config.toml
n_layer = 15
d_model = 384
n_head = 12
n_kv_head = 12
head_dim = 32
d_mlp = 1024
vocab_size = 2382
activation = "swiglu"
norm = "rmsnorm"
norm_place = "pre"
norm_eps = 1e-05
positions = "rope"
rope_base = 10000.0
rope_fraction = 1.0
qk_norm = false
attn_scale = 0.177
bias = "none"
tie_embeddings = false
parallel_block = false
init = "normal"
init_std_qkv = 0.0205
init_std_o = 0.0
init_std_up = 0.0205
init_std_down = 0.0
optimizer = "soap_variant"
lr = 0.00389
beta1 = 0.95
beta2 = 0.99
weight_decay = 0.2
lr_head = 0.00788
grad_clip = 1.0
warmup_steps = 200
schedule = "wsd"
decay_fraction = 0.777
decay_shape = "linear"
final_lr_fraction = 0.0
batch_tokens = 131072
seq_len = 512
doc_mask = false
train_tokens = 413100000
steps = 3152
dataset = "wikipedia_en"
Each number is 500 + 40 x the weight over its row's rms, rounded and kept within 0 to 999. Layers, rows and columns count from 0. Numbers have three digits each. The size before them is the row's rms in percent of the matrix's.

# gate: layer 2 MLP gate, 1024x384, rms 0.0817, rows 604-634, columns 0-63
# up: layer 2 MLP up, 1024x384, rms 0.0813, rows 604-634, columns 0-63
# down: layer 2 MLP down (transposed), 1024x384, rms 0.0746, rows 604-634, columns 0-63
gate604 098:556512469590481487486527465527522532513501554511451486482502455541464439480467502445489562498494481538470454467584478471530499473525554490527518520524509458487542464544469458484509494474524539
up604 104:586515477538458448439511463554512462446490487535460484506537457575452535470432449460504512461506490456407509460597441511556432448514490508497567539505485491578487504518491405494499495484537473
down604 104:535539504509495518488488512450568487449504466482475537537563486542539568502492507470475434499470515497452458475580463458541534467487443566461557508508536547427436540465506482531475516502454483
gate605 104:602528498564533510528556497482508513532433504501533500542483459514516543560517486507485533411483524451479457567564536458544527478561458536456511478446557484464499460490468473491450527581528545
up605 099:504462509537523485604514550463526527516504473494426526470525447505539567494507590560546539538506539506498500485452513485558468536516355474415495430526476575579497533520462496620468402460494448
down605 099:476499476476525466542492504516431509529482546528494559580469451519506540443556487459562561428518585500527542465489522578575470534461504494514449525555578476483476572565548500527462444523438501
gate606 094:513501513514458544467573471477507456545439466577549491525554453451565500521459537561560560447527492423542500466521500482449447465456431441452529536541461510483512498540493536558486481445486628
up606 102:487499461540514541466577407521496511519407511527520529524494486433514510544503521544532555506514486507517547529543493481510497485514409476470461507461449469448500489524528505541523523496497560
down606 094:444544510538490505449561498534512509491461416513450569455511482440504495598557556497503545506486462499412543539528499477507486504522477469498489525486492502424485487552479476569570508521518588
gate607 093:532418555437512464501491554430479491504529532500515519441490493463503512487581545545549562525459505553490398514488495498525475471462475527464553493507487550496524468527536461439428531526560430
up607 094:508531389548514529494566575498535514461495455544509480483536514530513534505508422475502500485499517541469523459482529511460526516491566490517451502514562452565420519461524479513525511492516535
down607 094:498521379526481527532534547501554472434479518462513539443510524498528504537470489432504447497524487485524462455504453520492589542455581520504468511562521492550451571515503530492531499444503450
gate608 107:503478488457472415503536450563526492436580492491508468521518473484506418473432491526497425481533518567553468457529485506538494463496457409526563514459548494435542465521557513499502470543468473
up608 115:508523520494413440502499430502542461427469509453486527535519573524507506518435483518492514473550546470486455481474495440532501488484511414459458565459509560406473521526529495500475504529600555
down608 111:558520587429459466524442487481524525462470509476474506578477543541499472459534474508417460538471454532479476449469452493614459515530453508527561481456492595554518482458568470507436537589497536
gate609 096:515449517497509436529479540527556482491486476490495526474507527502476554575492460512536515554463485520504509477483493513511540512489527535438581488533496450494493560560539471480567496381497479
up609 094:476451532481497514538492523433488463520481537508479549499442496511448481521485558511562417438492477497541555522499414572535525528471501489558487550473570471458519443474546514522426429489477445
down609 092:469535483441493523485505447497480514546502487437521435577484509535508498494438486506480494462537416476503491511511418518476516497508548560524549489471471524530445506438529503487458535541465495
gate610 106:505462443508474476572418489564428484524528488525549530443449510489530501558545604453487477504475510498509518516471500441477483481523504500510446471476501492504436510513596477414515490548494523
up610 103:504477528506533514463488561581577369492512492540512484439462514544520597499524446456491447523552511455485483459427524545509490516534500502521468482542528548555560560500528448518491553492487456
down610 102:521442529515441480496524541567521422478474468598492445547522516503493519417496454476508470488447463572501536464516541523494432535494501504490466468483533508525498488510523468518491586540545483
gate611 095:530456475487489506545519425559532490465524479461473536513511438439438491494520458459474553508563488472488458482521498551497534516520532476465485429595511490578507435437502505534525509488544592
up611 099:516518600532486551538451498418423459494447473540513473534604513515490497563506501514479489477494499616565512520445545545527594495444565475518471549396498476473527553490509518455498506502476516
down611 092:451578507475550406530558457527595517446500443571508468538475434472471491512477524409465559515500520538488535457473492542454546493504519490538542544488441561528500437487499551523466527487484541
gate612 105:504503490487510434436469563492559551512489534426613427509458468556558474451579446509495465491532489501548522512503528508460509424457549485439426526495483505470530430449450435459489485494535490
up612 102:486485472484483562529512445524441416458483517540397523456541497509515482490439514584534501482467522517400427492487404617544477593568445486561574502523501494513424564580534588487562537520471546
down612 097:526491508524519503544451491464457461523500509588490502455479504496580551465488493531500579514428479535468458482512445514493511588542518454506516536535538467490398570528442519444561435457531476
gate613 103:490485518503456558509540504524457511588534512542555493523429472504406544497426539499482434472510530443465489548507484498456581500538533523557513517529517432479457551443523530571495556474534564
up613 100:549520503506466502570485493497450570473515504569502486475463419465441532519434533502482430462537487479462486517446502527488529510528566457520500561414482452470500523461513550551496513482594521
down613 098:478429486457472516563509492505455527504480486541539403502409494609457494536468515533498469448570436478457480523377493553523514472500519491544583450484478459400500438514541406570454569477504549
gate614 102:470527504499520548522507513433565394529549473493507549483453548467469500445525464514522538477492490494519495436588483514499387498544495494448469527493461456517446504473436545537533513494506554
up614 101:491495466489489497489577490557426518461522533462486463492613471524514528515495508536451564494461444425472554506492528483372466506515508472505482454476487493543485502440553528505420482503522491
down614 106:520509492553498526482465558466496524413569522543471497506583444521494538576503537555477480458525533436506546480457486474526534524430581531498501451472526490540491478483550491552471513486452521
gate615 093:515518444518500544451495547534473484578576456483490556467516494505468478529511549510471492516563564501508452483440474565517506561443461489554505495487484530500512538425492541499492448531449486
up615 096:486479500471481480551536464489518507411456468511503480535475479451502461527510449501520509496463424480514519466570544445480506489550569520412491530490508458489505461557516459479499497464505514
down615 103:530453492450493483529490479476483475446454535523518480521459508510469498586504477494494475436551446562503554510530466500502511538520481541494509560439465511536515511560452498499506499499456448
gate616 096:515479528495438548533475574533449469458509442457491528501564568472468438506499542505550595519535455499494552483411493452524511538439556456532424485550486522466526580439518492560456548539585575
up616 099:463473585494491459543496591534501480425499412496494507498572493471468448580519496507504541492545489492502494457433472485552508554506536504544497475579521488454508548462518498520433441561559525
down616 103:420486554476478448492516522484499498492562505503530506580549499489544484535542494497498559468504508569419569483456531481580499501516534494498516545554517492446469530472507518526479544508523578
gate617 083:539465488441501472473510521547496458459502559538560496496454583475589513536517477481490438513487497482495522448521539356567497436439524509500576537475461522403492466472591547420551496549482540
up617 086:523422487514453499511525526472513514449559490486596505504465496543484473362625533482527466484477523500522532595497527401541464465469477507519548529486503526413466480523596523510482492517535531
down617 087:514477538425497505470505458442522476483476528493514514492530484481518521464531509484505531467478457484469476561491531460528464521445518513549536575521574511402497453550523495595541559552516429
gate618 090:564563531508551421480516473524537481509401530523470528471468497566489487521471490566527487504511521503492503425528465468475544539526496452498519533515498457513524511468499476487506423522429533
up618 091:451468475494419599480488504470470560569533522460504472477510420504515429504518514440544488485485486480494531595513507543500511473477553547521482472479473580493510483509489479490512595503532451
down618 102:466483464570465515509463545498585500547576547493495436507531448418497439501490467491511530442485465471492508482547484488502518493471488523527512450515465539552505460507488557460466510460534416
gate619 105:508489503532574477468462506494514442554480542508559526471449522518442472453529531561545504502422509486421522440494488492452531443502569516448515451476471500499456503522441450488505504495483514
up619 104:464464504456480484512487556462488499490493467437482519516517526500508484515483523512537499519559510572484491435443515483484462545522430471475460574535482481558480460511578524499501502545462511
down619 100:541589462482511490491525440489527478426546488551507490534482519502517490498518567513527429502478459531441453486474500450509492481534503432492533537561475537526514479531539536550574522531478469
gate620 083:580427522487485470433536526592516488554545533497512553439488525470454522488499541447530573461508455471494522568479519559446476560498536505518483491482422515473524477487499452469427588534485580
up620 083:538431599506467457422496540491533536492510494568549488502489518499522488482517531448522557501484462484510474486476558518481462525469466556515459492471483565453524483479518466432425529542413557
down620 087:564485528451512449413470501476467518502460477527503427506558485507519512456530542503511563520433473508491497487500509535530527511439503561500474477543476477409501582425568533516522518541462556
gate621 101:474493476553512471479549511610491431502512451523547571490429482519531494514433541565598544403473494458607551489545461502491474486530519552476515506468542530482491539448557452512517499382463567
up621 101:567494565473511492535525468491521507442460527505378496424496479518406493465522431490473496522514491520473457445484571455522518495495557470485507475442532390566588510565450521545479523513470476
down621 097:560494508514563503538497562456534431524513527510485443467528559508462491508548442506515542495522455479470478475503479458484525538505492489614504503564487445529499503472517519480477506479510465
gate622 098:563558461504497504468534484474456512474559513492460544472444500454464524483468495443576500542532520548524457476457447509573522477466558536518492451480531461487491558474589509511521522493456445
up622 099:553553447490486502485515481458467502491574530532499511418476520449484471470458419504472523529487554555575486464463484507477510524557544547482531486471518469494463522494516557461470518515438465
down622 096:508569540529471518503517473553413570531554508500406517460528490508438482484410508449464533506472593528521451514546479485476522433442493536508465507490499487369475535527569469511565576542477517
gate623 097:474459506579493522538492456538505508449448518498432499441479535495535538518481523568457461542494494527491475561589513517469482553512539497471451574451471528483458486574470538548466469499556490
up623 098:515502470514473515511521512472477542514573523454548554567508473519455500445520477476508464512494506498564544519505568380539536484493508498467535464480493521494524418424461513486533547529483509
down623 092:515482447460447452461513483421458474464504444535521467485456464444496415499536479507489510496491521476500569507494429513481588514457522459469504528480504442504496481481551548475516455459494456
gate624 107:498509582485419420456522512492466487503479510475500473558471512476565494468438503482597477436550515515554475410566528476523432459518536532483620480463504524524506521603444497484499462508532517
up624 106:516540529464415444486539492448468500475542506475499480532444544516548565493480494593529418505517516520503509577493525541436503542499515474534555564452522555469566492567479572481516501522524519
down624 104:511518590546469487449539503465437498461504510504538462495485501495472517492472469528489491445517523496473543464500576485522474486542483538546487504430554457529467542485398467559469519511455525
gate625 100:436517374414491500529496473434514496493510520480475478504422443425456527534528518512525534498542484522468560552575574446535542522491516478463529460471550528447523505491489488505429546515503528
up625 101:510504479506473480559574500537517477487504527493495488448481493477472568438479541505502525499501410505514524499508474486488543466516475422524489544479538504542571480536538550531540417531505500
down625 102:499499551504528463473507488484534520504598454558581484485526531478505547522400501474543487510538466502509442459456487464549503474481448477584479527480486507488506495522514445446554521508512444
gate626 099:456549456462478497513478489501505571491498479495565486481520541572477496571475476522523513553491455485504540564517466522510499554489541454550540503505473464470515512574563471550582481480513490
up626 106:545472555455510485464491551492497456527588520457527496499483454512593484444517517555454470444498527569505457498519508489484537444469452547416479512414544621511472447469470536425473479484474533
down626 092:537490523531510463510518462496502464530566481479516502445512492458474525541604478521487503469435464486530581516543485512480422498482438524498489502450505415514481463506407529468420439504478514
gate627 095:537526434582598438491469550488586514501490488463483511518503511504477508465438479549499507472489491507484469518429425532504507532500512431465437503488502455496379401520463550430488531536461479
up627 099:499550535569590489548424583532595493478446494487506518516465483579446424465482495499585498506475537491498582480461440504487498526465511402518506483531471459506447465509563557458473497489480452
down627 101:463550507553556543494528475497510522545466488503544523560518516482507462478464466606537542514521466586534485505520494467559469462496472487464494499547497539474486505479526549543586561494517511
gate628 107:553515494440532449525490573520485503514542482529458481515486473535548536542420525469498548466516468501528488537523516490471520547535459560513534473461505586541529479461494525514563591516619559
up628 107:457498515432514493480531474489483523513447448479471503504492507556482522505506485403557473501511379474522536493470500509500534465556527464528494517498492516446544575475418489506522515560513537
down628 112:556418516496477507545501525509469547478517493549522570522447501585471474462484542486518439529506460441528469450524506476489541478516505462460587466442520522501483458467395461486486454554494486
gate629 091:517546518539498429529497495520529556569553538577528551533507495482439590453532431495462529447477540442509467420456510467485560495502428440554549522494552464487570484551466479473479476467514520
up629 090:496409477452521508550546496505493533506530510519449481528491562557567502490527617501539492467518547537463520505531482501501519453489565455548498490483489409492479466492455538494527465497458486
down629 089:531515470496488507427474527536584529527411544449501497501508504500499577478522550501524529465452401464471573502512473511481437519538551528527524534514544482499476451498514505457417531542525532
gate630 093:518555525519525489494434533561562561517503517473530510497487427439491528488478474451507485483412472476486490463539515485564502546528426490513550523461519541454572472487502502465529499554488501
up630 098:518508456482474426474509483482472431547442522504530478528556517418470477523496502539544546470446554488452484410453482512476490454539555504469491556503485437500480569490518568480531555456546519
down630 101:490534481526498455465510488497449489517469514565458496485442528494522488515624490453532537484500477474510461545523494501516467385497540591473427511439483598562499505496528527491531483511529495
gate631 108:580581506496448455517455521553521516419528511446528517471519493448420484518466548537503445547502478513506528477507527505534514541393565484484467533496494502477514520406483530489426521448493475
up631 107:452385424497447505573492458538491421492483457383471571495506475501443433458543494434497528506428470509471500495520384509525513560489592444470517537404458439519459453492480494556468443488506476
down631 108:479522486491533454514492430557485533464517532444471475570488440485498473528494531504476515510497529553544488511507517507418587482521530442456551487444493474501506510446517553556512463487569507
gate632 095:473500481435496449533517551536537564539495482493469454552520564544497528473507396523547515548578503502555544533476494526545487436562523511528437385467552486577528562559495478421425635527562511
up632 092:598507476471508419490477554437468484491478476463501487550507473503519520531479448518476516474601489431520509493450587509490479450562491465480490498475462421579542486521495452515448509530496537
down632 085:548475580491485551503511432549498511591495535509540501441498453448560485562477567483498482498512547510516448508543574510589524549514477537557541520486452496483497502511525487545507450478548481
gate633 104:484527478596513489549465611502498529496499540510559476556467487577484462512529553490463541504479478547479485500526564546560527554435454471466553568481492480487535483438496492498531461504505485
up633 112:478516447551527459492497439498436416524473535479490505416492492435474475488481472548504477485552463415554509506481433474482485473498530494474436422535513533518496492542509515505545500515440517
down633 105:479520535482530524473464499530475460537533598473482539477510488460510484489559461503510519435567500433543546481522483490510478481508533506474527413519479480542493498567442514458435430494457526
gate634 102:582547481583592496464544520584489546463472524520477503533532480560527539532477473422441465539466489473492509441501528487491522466502525564534505513475505473498489537482483529473560484573462525
up634 105:392591496544436477469518481506513481621579497518526476503560516451572501428555388450577460537564519443537487547540451466457513563455511558413515531439473541494476462416469529507478550522476478
down634 100:459477499541448532545490477496534489550508540472490532471520532421527454515524435489594515482515479502475552450485493488480588499484559536432480540504526502560543493407497550490461529526422476